config.toml
intermediate_size = 512
hidden_act = "gelu"
norm_place = "pre"
norm_eps = 1e-05
qk_norm = false
bias = "all"
init_std_qkv = 0.0345
learning_rate = 0.00232
lr_head = 0.00775
max_grad_norm = 1.0
schedule = "wsd"
max_seq_len = 1024
dataset = "wikipedia_en"
Each number is 50 + 10 x the weight over its row's rms, rounded and kept within 0 to 99. Layers, rows and columns count from 0. The size before them is the row's rms in percent of the matrix's.

# up: layer 3 MLP up, 512x128, rms 0.206, rows 250-276, columns 0-127
# down: layer 3 MLP down (transposed), 512x128, rms 0.189, rows 250-276, columns 0-127
up250 092:50 52 56 39 39 54 39 48 54 48 57 42 37 61 53 45 47 57 61 47 66 56 69 51 39 43 46 41 41 42 55 57 61 59 54 38 40 53 42 70 41 39 35 41 50 42 40 46 68 43 50 60 18 63 41 38 44 38 44 59 32 52 64 44 44 43 59 48 57 62 70 46 49 41 51 46 54 68 58 53 46 37 32 52 60 51 47 39 54 36 47 42 55 41 46 41 53 37 69 51 51 68 56 43 49 55 31 45 51 43 36 48 54 48 26 62 54 55 46 61 67 57 45 67 59 55 65 65
down250 098:41 43 49 50 51 49 50 52 53 45 42 36 67 41 56 48 65 40 49 62 36 53 30 43 54 53 63 57 53 44 51 37 46 61 52 47 52 45 49 30 66 65 59 48 42 51 39 63 61 53 43 59 54 46 57 55 42 56 51 42 62 49 41 49 47 55 51 52 68 29 50 55 52 55 54 49 46 48 49 55 36 54 62 54 33 47 53 59 51 54 50 49 69 73 76 54 59 55 28 49 34 26 36 62 49 47 66 54 53 54 49 46 47 53 56 36 68 43 58 41 37 57 57 19 26 51 36 52
up251 098:53 46 55 31 64 62 54 74 51 59 39 37 73 47 60 45 41 51 39 40 37 44 36 57 54 48 64 36 42 35 53 59 48 60 61 44 47 61 62 62 53 50 77 45 44 44 58 59 50 52 47 47 42 36 59 55 42 51 50 34 48 43 54 48 48 43 33 47 52 61 44 52 45 60 39 47 43 51 61 66 52 61 37 61 42 34 59 41 51 68 64 49 45 37 51 61 50 45 45 27 53 44 56 52 42 33 54 54 47 46 48 49 75 66 48 49 37 46 52 64 76 65 48 49 35 56 54 60
down251 095:53 53 55 78 37 37 54 48 69 32 54 47 38 49 48 58 49 52 44 34 45 39 56 39 55 43 24 59 52 52 54 48 64 51 54 44 57 35 52 54 61 51 38 43 50 51 33 60 36 57 40 48 54 42 34 37 67 50 60 67 43 32 55 49 72 57 66 54 52 53 58 46 61 37 42 37 49 57 50 50 62 47 55 50 53 58 59 65 51 27 39 52 36 48 62 45 49 60 65 62 51 48 39 34 65 68 49 47 47 46 58 61 59 47 33 54 37 48 63 37 40 39 57 51 55 44 62 51
up252 105:50 50 51 28 62 74 52 53 49 50 44 65 62 43 46 41 44 53 53 45 37 43 44 43 43 52 60 65 42 40 53 37 41 56 46 57 52 41 65 49 33 39 56 47 51 35 64 52 69 65 40 37 53 51 52 33 58 59 49 33 46 48 58 45 56 60 47 31 50 43 54 53 54 50 63 64 45 43 48 31 29 45 52 51 57 62 46 46 60 64 66 25 42 58 36 39 57 63 47 44 47 51 40 61 45 69 60 46 74 49 37 53 64 52 51 41 56 42 62 44 61 59 37 40 62 54 55 38
down252 096:36 46 46 46 44 53 72 58 64 43 49 34 60 47 59 65 42 53 41 58 66 53 46 57 44 43 53 49 56 47 50 54 59 25 53 49 62 42 44 45 70 46 48 45 56 47 52 46 35 65 42 51 43 58 51 45 51 61 47 57 50 53 54 53 50 50 58 54 57 43 50 29 34 79 45 46 50 43 54 69 41 45 41 73 52 47 38 44 45 60 44 70 46 56 62 39 35 46 56 67 25 49 43 52 38 38 64 43 19 49 59 37 56 39 53 45 56 60 53 45 51 55 53 56 32 66 58 58
up253 095:45 43 51 50 59 56 52 51 55 40 49 43 31 59 44 51 54 49 54 43 38 54 53 39 34 57 58 40 48 49 50 65 28 52 63 46 49 46 44 66 74 65 63 58 48 67 42 51 55 54 42 42 49 59 59 36 60 49 68 45 55 44 61 31 65 38 49 56 50 22 43 49 70 58 53 38 50 48 55 42 43 56 37 47 55 45 72 63 46 38 60 42 56 31 39 42 52 54 61 45 63 54 50 65 58 55 44 48 46 80 48 55 51 57 54 77 55 42 37 42 49 44 61 54 40 47 42 52
down253 091:44 49 50 53 51 66 44 51 38 52 45 65 67 35 63 55 47 52 54 50 54 37 47 79 55 57 61 76 42 55 58 49 78 52 49 61 49 51 48 44 34 58 43 52 39 45 28 73 47 38 58 50 40 35 39 60 53 38 29 66 51 54 40 52 49 53 49 41 34 69 47 56 50 43 44 54 42 58 59 49 51 48 41 49 45 40 47 63 32 42 52 54 57 66 63 48 40 55 49 55 38 63 45 40 54 52 51 46 66 41 44 48 53 44 50 27 41 73 53 52 52 49 43 34 48 60 40 39
up254 106:54 52 37 42 43 46 37 39 31 49 46 39 58 51 51 47 53 56 48 51 48 57 67 45 46 81 61 57 49 54 55 61 61 56 52 45 56 47 56 48 59 53 61 58 36 42 29 57 35 37 36 54 64 51 51 45 34 56 44 45 45 46 71 42 48 54 39 32 35 37 54 38 56 46 67 71 44 48 45 50 26 47 58 42 66 28 51 52 57 39 37 60 53 47 52 59 29 46 42 54 58 39 36 54 47 50 58 60 52 53 48 41 40 48 59 56 54 74 37 53 62 49 50 59 45 59 40 66
down254 110:64 56 70 51 53 53 60 59 62 41 47 41 46 66 52 46 49 43 55 53 46 37 42 44 50 32 40 46 50 55 50 50 29 43 56 66 33 49 64 58 53 47 46 48 54 48 30 52 48 57 52 57 42 61 59 51 61 48 50 30 50 37 50 56 44 54 33 53 47 48 51 56 56 65 46 43 42 52 76 49 51 45 51 51 46 44 61 60 33 46 40 35 48 46 49 54 43 52 53 38 62 37 58 46 31 58 84 32 27 46 47 61 37 76 56 63 59 52 61 60 34 41 61 50 61 41 54 49
up255 104:60 53 56 30 48 66 54 56 48 60 62 47 66 36 58 30 60 54 52 53 39 52 56 60 58 35 32 31 46 46 39 27 43 57 36 53 58 52 51 59 48 58 60 72 53 51 47 41 39 53 59 51 49 55 41 55 47 51 32 39 58 60 38 78 50 59 49 54 55 42 65 41 45 36 44 64 46 50 47 48 36 50 40 42 50 33 75 30 54 46 60 55 46 35 44 61 36 53 51 65 41 55 53 69 54 47 36 43 53 52 52 57 53 45 43 53 43 50 66 49 33 52 59 47 51 50 59 65
down255 102:37 48 48 46 61 39 41 36 52 61 48 54 48 57 49 50 54 58 56 38 57 51 49 39 47 53 57 42 36 69 48 38 61 55 53 56 45 38 47 38 65 64 56 48 51 46 70 40 42 46 44 50 49 42 31 54 68 53 42 75 56 58 35 49 47 61 48 43 52 34 54 52 48 49 54 44 41 47 52 39 56 44 51 33 57 56 51 45 65 37 44 36 44 45 48 62 55 40 48 54 53 74 78 51 47 50 44 48 44 39 50 45 56 65 68 76 49 18 54 47 55 39 46 40 65 65 65 36
up256 102:28 48 56 58 45 53 75 53 53 57 40 62 48 49 41 41 53 46 42 44 50 56 49 30 64 30 49 45 49 48 66 60 51 54 53 43 45 53 73 55 31 46 60 59 59 53 53 43 63 50 51 36 56 53 65 55 42 50 44 46 45 41 56 57 32 47 59 61 40 37 45 73 61 54 57 42 58 47 47 61 48 57 59 42 27 47 57 52 35 61 42 46 59 56 41 65 47 46 49 47 41 33 50 59 34 51 44 47 41 65 51 43 48 59 55 39 47 40 64 42 47 29 64 42 53 53 19 29
down256 113:56 57 31 56 46 57 35 58 55 59 45 31 61 40 33 42 40 70 34 52 71 58 48 42 54 43 54 33 58 46 50 36 51 43 62 54 67 52 41 50 42 38 55 40 69 55 52 53 68 53 58 41 61 49 41 43 45 62 45 38 56 51 53 50 50 42 45 56 50 46 48 39 53 48 70 65 51 36 59 55 41 63 52 59 44 59 59 43 47 36 30 35 42 49 31 37 65 65 58 47 50 42 55 59 54 34 41 42 75 45 52 41 68 46 39 55 56 36 53 54 53 64 50 56 68 41 48 52
up257 102:44 49 46 59 42 47 56 50 43 51 53 54 47 50 54 38 46 40 74 40 30 45 47 65 53 58 36 49 60 56 65 54 35 61 58 49 45 56 38 58 59 45 62 36 37 51 73 54 57 64 48 33 51 39 51 60 41 55 46 46 34 44 53 34 33 44 49 50 67 48 35 79 37 59 52 50 43 45 37 52 49 51 53 43 53 44 60 55 71 58 46 60 45 46 50 58 46 61 68 33 49 39 49 70 44 45 59 66 49 52 54 65 52 66 46 36 45 41 46 62 32 36 39 52 70 49 54 58
down257 102:48 61 50 55 45 49 63 49 69 52 37 61 59 61 72 43 60 52 62 31 42 61 55 62 52 58 55 50 49 37 48 61 53 52 47 61 57 62 62 26 43 48 47 51 49 44 51 55 42 48 45 49 29 41 66 41 46 46 48 53 51 70 46 63 31 49 57 52 54 55 61 61 57 50 33 49 47 62 47 68 71 39 76 56 51 38 53 35 54 48 50 49 40 58 46 39 41 46 46 47 46 34 57 62 39 45 57 40 31 44 35 46 34 28 57 43 50 52 39 36 37 53 66 35 54 50 46 47
up258 100:51 54 59 45 45 43 47 39 59 38 45 39 32 39 50 39 43 46 70 57 46 48 25 66 56 42 49 52 54 67 51 43 63 49 63 71 43 48 53 45 66 52 47 57 54 45 51 54 47 51 57 33 54 50 60 40 36 67 69 55 44 48 42 39 66 46 52 54 41 16 63 59 26 40 56 35 59 46 62 42 65 53 56 56 52 44 59 45 51 62 52 47 60 51 40 60 55 41 50 51 52 56 35 63 62 62 39 46 55 62 41 51 38 55 51 31 53 62 49 55 47 61 33 54 55 54 36 38
down258 100:52 44 39 38 53 50 61 50 40 61 42 58 61 49 53 57 57 54 32 69 57 41 73 52 61 47 31 60 65 43 50 51 43 48 53 46 43 47 62 41 54 30 67 54 52 55 56 73 64 48 50 48 64 37 43 43 66 51 49 46 49 39 61 38 47 41 64 45 37 54 61 63 38 47 47 58 38 38 51 63 38 60 49 51 43 55 38 41 53 32 43 30 52 55 38 41 31 76 49 38 42 43 45 44 56 43 51 42 62 65 58 48 46 43 32 43 52 38 53 44 67 56 68 58 43 60 56 57
up259 096:49 51 36 52 54 31 58 49 56 65 60 56 47 48 62 48 65 58 58 65 40 43 66 40 63 55 39 49 39 40 49 49 80 39 61 48 53 42 31 40 41 58 52 32 51 45 41 49 57 40 41 45 59 63 42 59 55 36 55 29 61 59 64 45 36 54 34 59 50 65 52 34 61 50 64 45 65 59 60 55 46 53 41 59 50 64 55 33 40 42 42 64 60 39 51 51 63 42 48 45 69 51 46 34 36 54 42 53 50 42 52 57 48 31 36 54 51 54 35 47 62 56 50 31 38 56 55 45
down259 092:50 59 66 59 42 51 55 68 35 46 51 29 29 46 37 47 49 44 38 35 40 61 35 54 40 40 52 55 61 61 59 52 55 38 48 50 54 53 66 63 61 32 46 52 60 45 50 60 39 49 45 37 37 66 51 50 36 45 44 51 61 33 52 41 47 44 63 41 46 56 51 50 35 47 31 46 57 58 49 42 53 48 51 56 70 61 58 57 49 60 59 47 77 47 58 47 50 61 52 51 47 41 44 68 54 66 32 56 29 52 50 50 58 49 64 41 48 61 27 51 50 45 74 35 58 60 46 51
up260 104:38 54 38 53 45 42 61 73 64 64 38 50 53 55 33 44 54 53 41 35 43 40 59 61 56 38 27 54 50 37 56 54 64 59 56 40 32 55 51 38 38 51 65 37 67 52 42 44 57 46 54 52 66 55 42 61 42 60 46 71 38 48 50 53 47 49 74 42 46 50 45 32 65 45 50 39 57 41 43 56 52 41 66 59 59 44 54 54 49 67 46 45 56 50 44 41 36 53 83 48 54 63 36 52 25 45 53 64 48 56 37 62 63 52 51 45 55 58 48 44 44 53 57 49 46 52 61 54
down260 101:59 48 40 40 53 66 62 45 57 31 46 40 46 64 58 44 46 39 44 61 34 51 49 30 48 27 56 34 40 53 57 55 52 58 40 43 33 50 47 61 47 45 36 49 53 43 45 61 52 56 65 55 54 63 37 37 54 67 59 43 49 66 51 41 45 40 53 59 33 36 48 65 55 66 32 53 53 48 43 55 38 56 62 53 67 67 39 52 47 46 54 71 55 65 51 36 54 59 50 44 48 41 60 68 58 53 60 51 39 42 55 42 59 44 43 52 57 54 59 53 47 67 54 51 48 20 57 29
up261 100:57 69 54 44 40 44 48 60 63 26 40 47 64 53 50 56 40 32 53 62 45 55 56 37 73 54 57 65 52 44 58 42 47 43 40 54 64 39 56 53 30 45 41 64 41 37 41 39 51 44 49 52 71 65 45 40 50 60 50 40 51 39 43 50 40 43 61 45 47 44 50 39 61 46 57 47 65 44 39 52 58 49 40 57 52 58 48 58 57 55 53 44 65 40 46 69 26 53 43 42 55 41 63 60 57 68 35 40 42 39 51 51 42 40 39 63 62 69 29 45 44 43 58 49 30 49 55 63
down261 094:39 45 39 50 50 39 45 34 35 55 48 65 49 36 67 48 50 67 51 40 50 34 28 50 15 57 32 49 44 57 40 40 46 49 45 47 42 54 47 58 52 56 80 48 57 40 57 34 58 53 49 62 41 42 43 39 41 32 55 62 58 63 54 59 44 53 27 54 52 60 59 41 62 73 45 54 56 53 65 49 46 56 55 49 54 66 54 54 48 53 57 51 51 45 62 40 53 29 64 54 44 60 47 30 44 52 60 54 50 54 59 49 63 53 60 43 49 54 61 43 55 54 46 68 39 49 47 60
up262 096:44 51 27 42 46 41 41 33 46 49 66 46 41 43 60 46 44 51 49 55 35 62 43 32 61 63 54 58 56 59 48 58 57 64 62 44 58 42 44 58 54 50 58 51 52 53 52 48 49 57 64 31 54 58 32 52 50 56 57 70 56 42 46 53 42 41 37 50 43 53 54 39 61 55 46 56 55 48 48 61 72 47 44 34 82 51 52 63 72 50 53 34 54 48 54 50 53 41 50 56 51 53 37 54 57 39 61 46 49 33 32 51 43 23 61 41 61 56 37 69 58 45 54 31 67 50 39 57
down262 089:45 42 67 70 51 53 52 61 46 38 43 46 54 46 43 58 63 59 40 44 65 50 49 72 45 55 35 45 50 47 68 40 50 37 35 53 50 52 32 54 44 56 40 48 49 46 43 44 60 57 39 66 44 45 40 53 66 44 51 34 54 69 62 37 69 49 61 45 52 39 50 41 57 48 43 52 45 50 58 47 36 62 71 59 21 58 47 34 33 64 55 58 46 59 55 29 51 57 52 41 46 35 63 46 39 44 46 67 48 60 52 50 52 67 34 60 48 35 68 47 52 52 41 45 48 44 54 46
up263 092:42 38 45 42 58 60 49 47 60 65 49 39 42 67 67 67 57 54 46 41 43 43 54 52 63 39 57 49 39 24 48 39 31 40 45 63 51 55 56 53 39 54 61 37 42 50 49 63 64 42 35 54 47 45 51 49 29 73 73 34 54 52 52 40 42 41 55 62 50 38 46 50 48 47 37 50 45 34 68 41 53 41 57 49 45 56 63 66 54 42 54 66 36 62 53 35 55 67 50 50 52 52 41 60 41 55 49 52 42 43 57 66 58 57 43 39 49 62 70 55 46 44 43 55 39 31 48 60
down263 094:53 74 41 54 44 44 51 45 36 54 52 53 64 41 60 53 44 58 35 54 55 38 45 46 67 42 44 53 39 68 67 51 59 58 56 30 52 49 51 51 35 68 40 42 48 35 29 62 53 40 66 57 55 41 55 35 58 48 43 54 36 74 50 50 35 56 36 50 27 74 49 42 70 49 52 48 57 47 37 45 63 66 37 45 50 54 40 54 59 50 57 33 58 37 67 44 35 44 52 50 64 39 49 54 43 47 45 37 66 41 61 48 46 48 47 52 53 48 55 54 54 59 52 45 59 46 46 70
up264 099:49 71 66 35 49 39 52 53 32 25 52 47 80 58 49 37 48 52 59 46 41 62 51 43 57 48 62 38 33 64 39 59 53 48 50 41 63 51 53 56 43 40 51 40 53 26 46 63 65 48 48 52 59 51 54 54 58 44 67 46 66 59 58 47 30 50 27 45 48 45 47 50 67 54 45 40 43 45 50 62 44 42 61 43 35 61 62 60 39 64 30 50 42 51 39 63 46 52 57 45 49 51 50 53 57 55 57 52 57 45 68 37 38 39 58 41 56 66 55 53 53 55 39 45 42 62 39 43
down264 109:62 54 51 46 47 50 45 48 53 49 34 69 53 46 55 48 46 53 31 42 70 60 59 26 40 46 50 40 56 51 43 47 55 59 52 51 52 58 48 59 60 64 66 31 47 51 41 62 42 39 53 49 35 40 50 59 68 46 41 38 56 40 44 56 68 33 50 35 33 48 34 60 55 57 51 50 41 47 65 52 64 54 48 32 44 47 42 47 46 52 41 36 42 65 54 67 45 55 48 46 40 51 79 51 47 37 52 39 50 62 47 39 55 65 52 66 51 58 57 29 63 57 46 29 58 68 55 55
up265 096:44 57 52 49 54 55 74 65 68 41 32 44 55 50 47 46 51 46 48 36 64 60 40 41 65 19 67 52 54 69 61 46 52 52 49 58 52 53 51 46 41 46 56 54 43 37 41 45 65 32 51 52 50 37 49 44 33 48 38 54 55 43 46 62 39 66 41 34 45 42 40 44 52 49 57 52 70 49 59 53 55 44 25 48 45 70 42 63 40 64 40 50 48 53 38 59 50 54 46 52 49 39 48 63 60 51 35 57 49 42 54 53 43 44 39 43 66 68 48 43 21 57 49 57 50 59 55 64
down265 101:41 38 50 50 44 38 32 49 57 62 51 43 36 57 55 50 53 48 41 67 50 40 50 51 45 66 44 31 66 48 41 47 53 55 46 52 31 57 40 64 71 45 31 55 78 59 48 50 48 45 44 40 47 31 59 44 59 50 56 56 42 35 43 54 57 53 63 63 69 60 43 68 51 62 37 55 47 58 40 43 49 45 48 53 27 41 53 39 52 64 51 59 43 51 53 53 36 47 42 48 31 44 35 60 48 50 47 55 66 50 51 37 43 38 65 59 44 44 59 59 52 47 43 75 51 49 51 73
up266 099:48 56 54 47 53 42 38 60 52 41 49 36 55 56 64 51 70 38 45 55 41 43 53 68 58 52 52 38 73 37 39 44 55 63 34 34 61 54 29 55 56 70 37 51 50 28 54 60 46 45 61 50 65 50 55 43 49 44 52 48 41 50 62 49 64 58 26 47 63 41 50 52 51 38 46 58 35 52 53 50 37 55 54 63 46 41 38 46 65 45 69 51 38 49 61 53 74 55 47 51 45 50 45 69 58 43 55 38 44 51 53 60 44 38 40 56 43 42 40 23 63 55 47 38 64 52 45 44
down266 106:45 40 48 55 49 52 41 65 43 55 50 46 41 60 44 51 54 61 54 62 39 55 52 41 46 38 57 42 55 50 42 60 62 45 46 35 68 45 62 53 50 41 53 38 39 42 78 39 43 46 46 44 66 36 43 54 52 60 33 63 55 36 38 59 49 27 54 51 45 55 63 39 68 46 70 63 47 40 61 58 42 60 38 35 71 54 65 53 54 44 55 46 25 45 59 43 45 50 66 54 40 39 47 68 59 57 52 53 42 41 43 60 60 34 53 72 55 37 60 39 52 50 45 48 48 52 39 34
up267 098:29 45 53 22 51 54 57 44 44 38 46 45 48 61 59 46 55 53 51 51 58 50 64 47 49 29 42 38 54 45 52 75 36 51 53 37 46 73 60 56 51 42 42 34 56 41 52 61 49 49 72 36 45 53 57 53 59 49 56 57 46 62 50 36 44 54 41 49 41 60 41 45 48 46 57 47 34 38 57 56 73 50 66 61 44 46 50 23 56 48 64 57 53 60 43 45 41 32 75 62 54 47 58 59 54 57 56 35 48 45 47 40 52 60 37 44 47 48 55 59 36 50 36 47 74 57 51 44
down267 095:59 70 54 57 48 64 52 54 39 51 48 36 51 54 50 28 35 46 64 57 42 51 32 59 59 46 53 48 37 40 45 47 65 47 66 56 33 55 44 54 64 34 52 60 49 51 55 35 67 59 41 55 44 57 63 48 51 64 63 48 57 56 28 36 67 36 49 44 50 39 67 45 43 48 48 60 63 40 55 34 54 43 42 56 54 55 48 68 49 46 53 28 63 52 53 62 46 48 40 39 58 77 35 54 41 47 50 46 38 39 53 69 47 35 63 37 55 40 54 48 54 47 55 57 43 35 46 38
up268 100:60 57 44 41 62 44 53 45 46 68 52 53 54 48 55 41 65 50 53 40 61 44 54 36 40 46 54 48 17 49 53 46 60 40 56 49 49 50 34 67 54 59 62 37 46 51 54 43 38 35 54 44 65 54 55 45 40 42 43 58 61 75 47 67 43 34 55 49 44 48 51 54 49 58 49 59 60 70 65 56 34 51 72 45 41 41 41 44 49 35 42 63 38 48 52 60 52 52 54 50 40 50 54 48 45 40 78 38 50 26 42 48 52 49 66 59 42 72 56 56 52 53 57 47 39 43 48 72
down268 102:41 36 54 33 64 43 41 42 44 62 45 52 38 60 46 56 57 54 62 52 48 63 50 30 69 61 47 67 69 54 66 29 50 44 45 51 47 55 59 48 54 58 37 60 52 53 58 50 41 53 42 37 56 38 51 45 56 44 53 51 40 38 29 40 61 56 54 47 39 28 39 63 41 55 61 45 56 41 40 41 46 44 60 64 56 79 41 52 45 51 49 38 29 65 49 30 52 50 37 29 51 57 62 50 52 56 61 55 65 49 72 52 60 62 54 61 53 47 49 51 50 47 30 45 50 53 47 48
up269 102:50 48 34 27 50 27 46 47 55 54 54 35 46 49 46 62 65 67 46 58 49 58 57 59 34 57 40 43 58 63 41 58 56 44 59 34 47 63 32 54 72 66 48 46 56 34 51 56 45 46 54 57 47 45 65 53 45 59 53 67 42 42 75 66 61 51 38 35 38 34 35 59 60 63 32 51 54 51 51 38 59 67 40 51 54 56 54 56 49 25 47 42 49 56 61 46 52 40 52 49 56 45 47 59 47 58 46 45 50 52 56 37 33 68 58 57 34 51 39 38 54 57 42 55 58 43 62 53
down269 096:45 61 50 34 59 49 55 57 30 40 60 48 55 44 50 61 52 45 54 54 43 61 62 39 54 38 52 55 66 63 54 45 63 45 49 43 63 56 45 42 53 63 60 57 44 36 66 34 47 45 46 54 69 60 33 47 57 45 47 53 55 56 64 67 50 36 55 63 62 46 51 45 38 40 62 26 56 35 51 53 64 30 71 54 50 50 44 60 50 18 56 52 51 42 40 44 66 43 56 38 37 46 34 47 42 50 32 45 53 46 49 43 56 43 72 57 54 65 50 37 40 59 58 65 50 50 41 42
up270 104:35 60 65 66 49 51 56 60 48 54 50 61 34 46 32 50 43 57 63 61 57 50 49 52 62 43 47 34 56 47 63 55 39 63 77 47 48 45 57 62 51 55 72 63 50 34 35 42 37 55 50 59 59 38 56 43 43 42 47 42 54 66 53 70 29 38 41 43 48 50 48 43 56 50 49 52 59 35 53 33 44 51 51 62 54 37 67 41 59 35 49 52 40 48 46 43 50 39 52 55 59 58 39 46 35 53 54 62 47 67 38 65 53 38 44 45 69 69 30 65 55 55 42 37 56 55 61 53
down270 106:39 48 43 70 37 65 48 46 60 60 46 39 40 52 50 57 39 49 34 42 53 55 58 52 51 35 43 43 24 60 48 40 41 71 47 63 56 67 43 69 49 63 65 53 41 51 44 47 58 23 65 49 54 54 30 47 57 70 47 31 38 47 60 44 57 58 48 46 52 63 39 50 58 44 35 60 63 39 66 49 52 41 60 54 57 37 54 57 52 37 71 55 55 60 62 42 45 46 38 57 57 51 41 40 45 72 48 42 53 53 50 56 36 54 51 44 54 43 61 41 56 47 55 48 43 36 58 38
up271 103:48 62 56 63 31 60 39 58 42 53 34 63 49 48 51 57 48 46 58 31 40 59 48 63 61 44 65 61 65 33 48 55 45 57 50 57 50 40 54 36 45 50 60 37 52 36 51 54 33 45 29 51 40 62 46 47 62 59 64 59 56 52 29 48 40 40 48 65 64 36 66 45 48 54 49 51 53 61 58 33 21 30 50 52 44 23 61 54 57 65 58 57 46 70 34 39 58 42 51 48 52 55 45 47 60 58 56 38 46 59 40 41 49 43 44 36 58 56 55 48 42 50 59 55 46 54 58 48
down271 104:54 50 41 61 46 63 38 70 52 44 52 61 61 36 66 57 37 36 54 70 47 63 41 65 51 61 68 47 43 39 52 64 39 46 41 40 59 68 51 46 31 51 57 47 34 52 47 63 59 44 42 57 32 43 53 57 47 41 49 54 51 49 69 46 52 44 43 55 56 43 59 36 40 36 62 33 35 46 67 45 54 50 50 52 37 65 43 69 42 57 54 61 60 40 60 59 55 50 31 43 41 41 25 45 55 46 42 51 52 32 41 65 53 68 49 47 57 54 32 57 44 50 57 51 44 56 58 47
up272 097:47 67 45 43 44 70 50 55 53 57 39 48 43 50 60 58 51 53 47 41 36 45 56 51 58 40 40 38 43 47 59 51 50 57 59 58 39 55 48 66 46 39 60 39 48 39 55 38 62 50 65 49 58 31 36 49 45 45 46 59 51 60 48 53 43 52 35 66 55 58 44 71 40 72 48 35 65 58 60 54 47 62 39 48 46 53 50 49 58 82 59 65 43 33 41 49 51 46 26 37 58 51 31 55 47 50 55 62 60 47 36 58 23 59 38 26 52 49 44 52 59 55 56 39 48 53 56 53
down272 101:53 41 45 49 55 51 53 75 65 49 49 55 32 39 54 49 53 65 47 57 36 45 56 42 46 43 51 53 43 45 63 67 41 64 52 35 41 53 37 58 58 55 60 56 41 56 61 44 53 57 30 40 54 55 45 68 46 46 50 44 45 47 44 55 37 51 51 55 41 39 63 71 56 68 55 36 42 68 43 58 38 49 50 62 54 47 39 58 34 49 41 45 34 52 68 60 71 52 52 50 30 61 45 47 65 35 25 41 37 56 58 32 38 38 51 57 56 48 62 49 43 57 70 42 52 41 50 41
up273 094:49 71 48 46 48 24 47 34 42 40 53 44 51 65 36 59 57 55 60 64 46 56 45 60 65 64 60 64 51 57 53 47 38 42 48 46 45 37 29 38 61 50 40 44 58 56 60 60 55 44 48 30 44 51 48 70 39 36 53 44 30 32 39 66 66 53 41 46 63 49 46 35 48 44 46 59 46 48 54 59 46 58 34 42 53 59 38 36 54 43 40 51 49 48 51 46 68 43 55 45 45 55 62 59 59 59 51 22 42 39 47 43 39 53 63 39 49 47 42 40 52 47 44 57 37 65 66 51
down273 088:53 58 50 41 59 50 55 60 43 35 49 33 47 27 61 59 54 63 54 27 32 34 46 33 52 57 39 55 61 52 52 45 46 58 47 52 47 52 44 63 39 48 53 45 45 38 44 59 54 54 54 56 60 51 62 31 67 67 38 50 69 52 49 59 55 46 44 50 55 54 38 52 51 66 54 34 51 61 46 55 37 48 50 53 54 40 49 37 55 62 44 38 46 64 57 44 45 62 51 78 52 41 45 55 41 55 80 41 55 58 33 36 54 29 37 49 54 46 63 64 46 55 55 66 48 45 42 35
up274 103:48 61 56 38 41 42 47 34 49 26 75 50 65 52 48 49 48 53 59 48 50 44 35 48 16 43 50 54 65 67 64 38 51 50 54 61 49 40 70 46 67 55 55 38 53 51 44 56 48 53 41 45 43 45 43 33 70 45 72 44 57 71 42 52 71 35 34 48 42 49 53 47 60 57 53 51 49 52 41 64 52 52 35 54 54 52 30 55 60 63 39 55 56 47 32 55 46 48 41 34 44 49 34 55 63 48 62 50 47 34 44 50 54 49 46 61 49 52 44 42 54 58 64 52 54 56 54 39
down274 099:57 38 40 56 55 54 52 60 64 55 37 41 62 47 57 39 50 32 35 70 56 62 78 48 69 69 55 47 46 46 41 52 47 45 48 49 46 70 45 52 38 49 48 52 54 57 48 49 56 48 43 59 48 53 40 66 16 48 46 39 53 35 61 32 65 43 67 52 39 52 60 73 45 41 67 56 58 45 52 44 54 38 59 39 47 52 60 52 55 50 51 49 48 61 57 37 58 39 59 59 41 30 48 35 33 42 33 46 39 44 54 40 53 55 52 49 50 56 48 65 55 55 42 42 51 54 43 65
up275 097:51 37 37 50 54 70 48 64 59 54 39 60 33 60 49 51 78 59 61 44 50 45 46 39 66 61 43 50 42 45 48 42 59 63 47 46 59 40 37 47 42 44 61 29 56 45 67 50 43 47 45 65 48 46 53 52 32 54 40 48 55 55 52 21 44 55 59 60 64 52 54 45 44 66 57 62 53 49 57 60 61 66 61 50 51 36 47 44 40 40 57 48 41 50 54 61 58 50 38 49 60 37 41 52 33 49 68 43 47 56 51 53 51 59 47 30 36 58 47 75 72 60 36 39 45 43 39 48
down275 094:49 57 59 46 31 42 54 48 63 52 46 47 62 40 46 60 45 38 63 52 43 37 45 51 39 53 46 67 50 60 59 52 49 49 48 75 50 55 61 36 50 63 51 63 52 48 25 48 51 56 51 39 47 45 49 47 67 51 50 53 45 63 50 53 52 55 32 38 42 38 45 53 49 41 69 38 70 53 47 53 34 67 33 63 49 57 32 55 64 40 48 42 53 49 61 28 44 50 56 43 49 50 56 67 58 58 46 71 46 42 58 36 44 56 36 76 50 45 44 46 25 51 56 47 39 40 70 53
up276 101:73 57 54 52 51 45 60 23 63 40 40 51 24 48 56 61 40 80 52 41 48 52 45 43 35 54 57 45 70 47 51 60 46 59 55 40 59 57 40 41 47 40 43 59 55 55 62 47 56 63 45 44 60 32 61 49 47 70 43 53 62 43 42 49 58 36 44 52 47 37 38 59 61 64 73 44 56 48 63 55 51 43 40 44 45 49 35 44 44 48 30 21 55 45 54 44 45 59 47 53 60 57 43 60 54 47 53 29 52 44 46 52 49 44 43 63 53 57 40 57 59 64 43 48 48 40 54 52
down276 094:69 44 43 55 42 51 65 58 50 65 51 54 56 62 56 38 50 43 49 53 44 32 31 52 62 48 43 39 31 40 39 53 46 48 57 60 48 59 52 68 53 50 57 55 53 25 47 48 54 61 63 44 40 54 64 36 42 49 60 25 56 59 54 60 37 43 51 36 58 42 55 60 48 63 44 41 42 36 43 38 53 54 39 50 52 31 68 54 59 30 69 57 66 54 50 74 51 54 46 54 36 45 38 52 30 46 40 54 35 68 49 50 58 47 63 69 43 48 44 57 48 59 56 50 57 40 54 51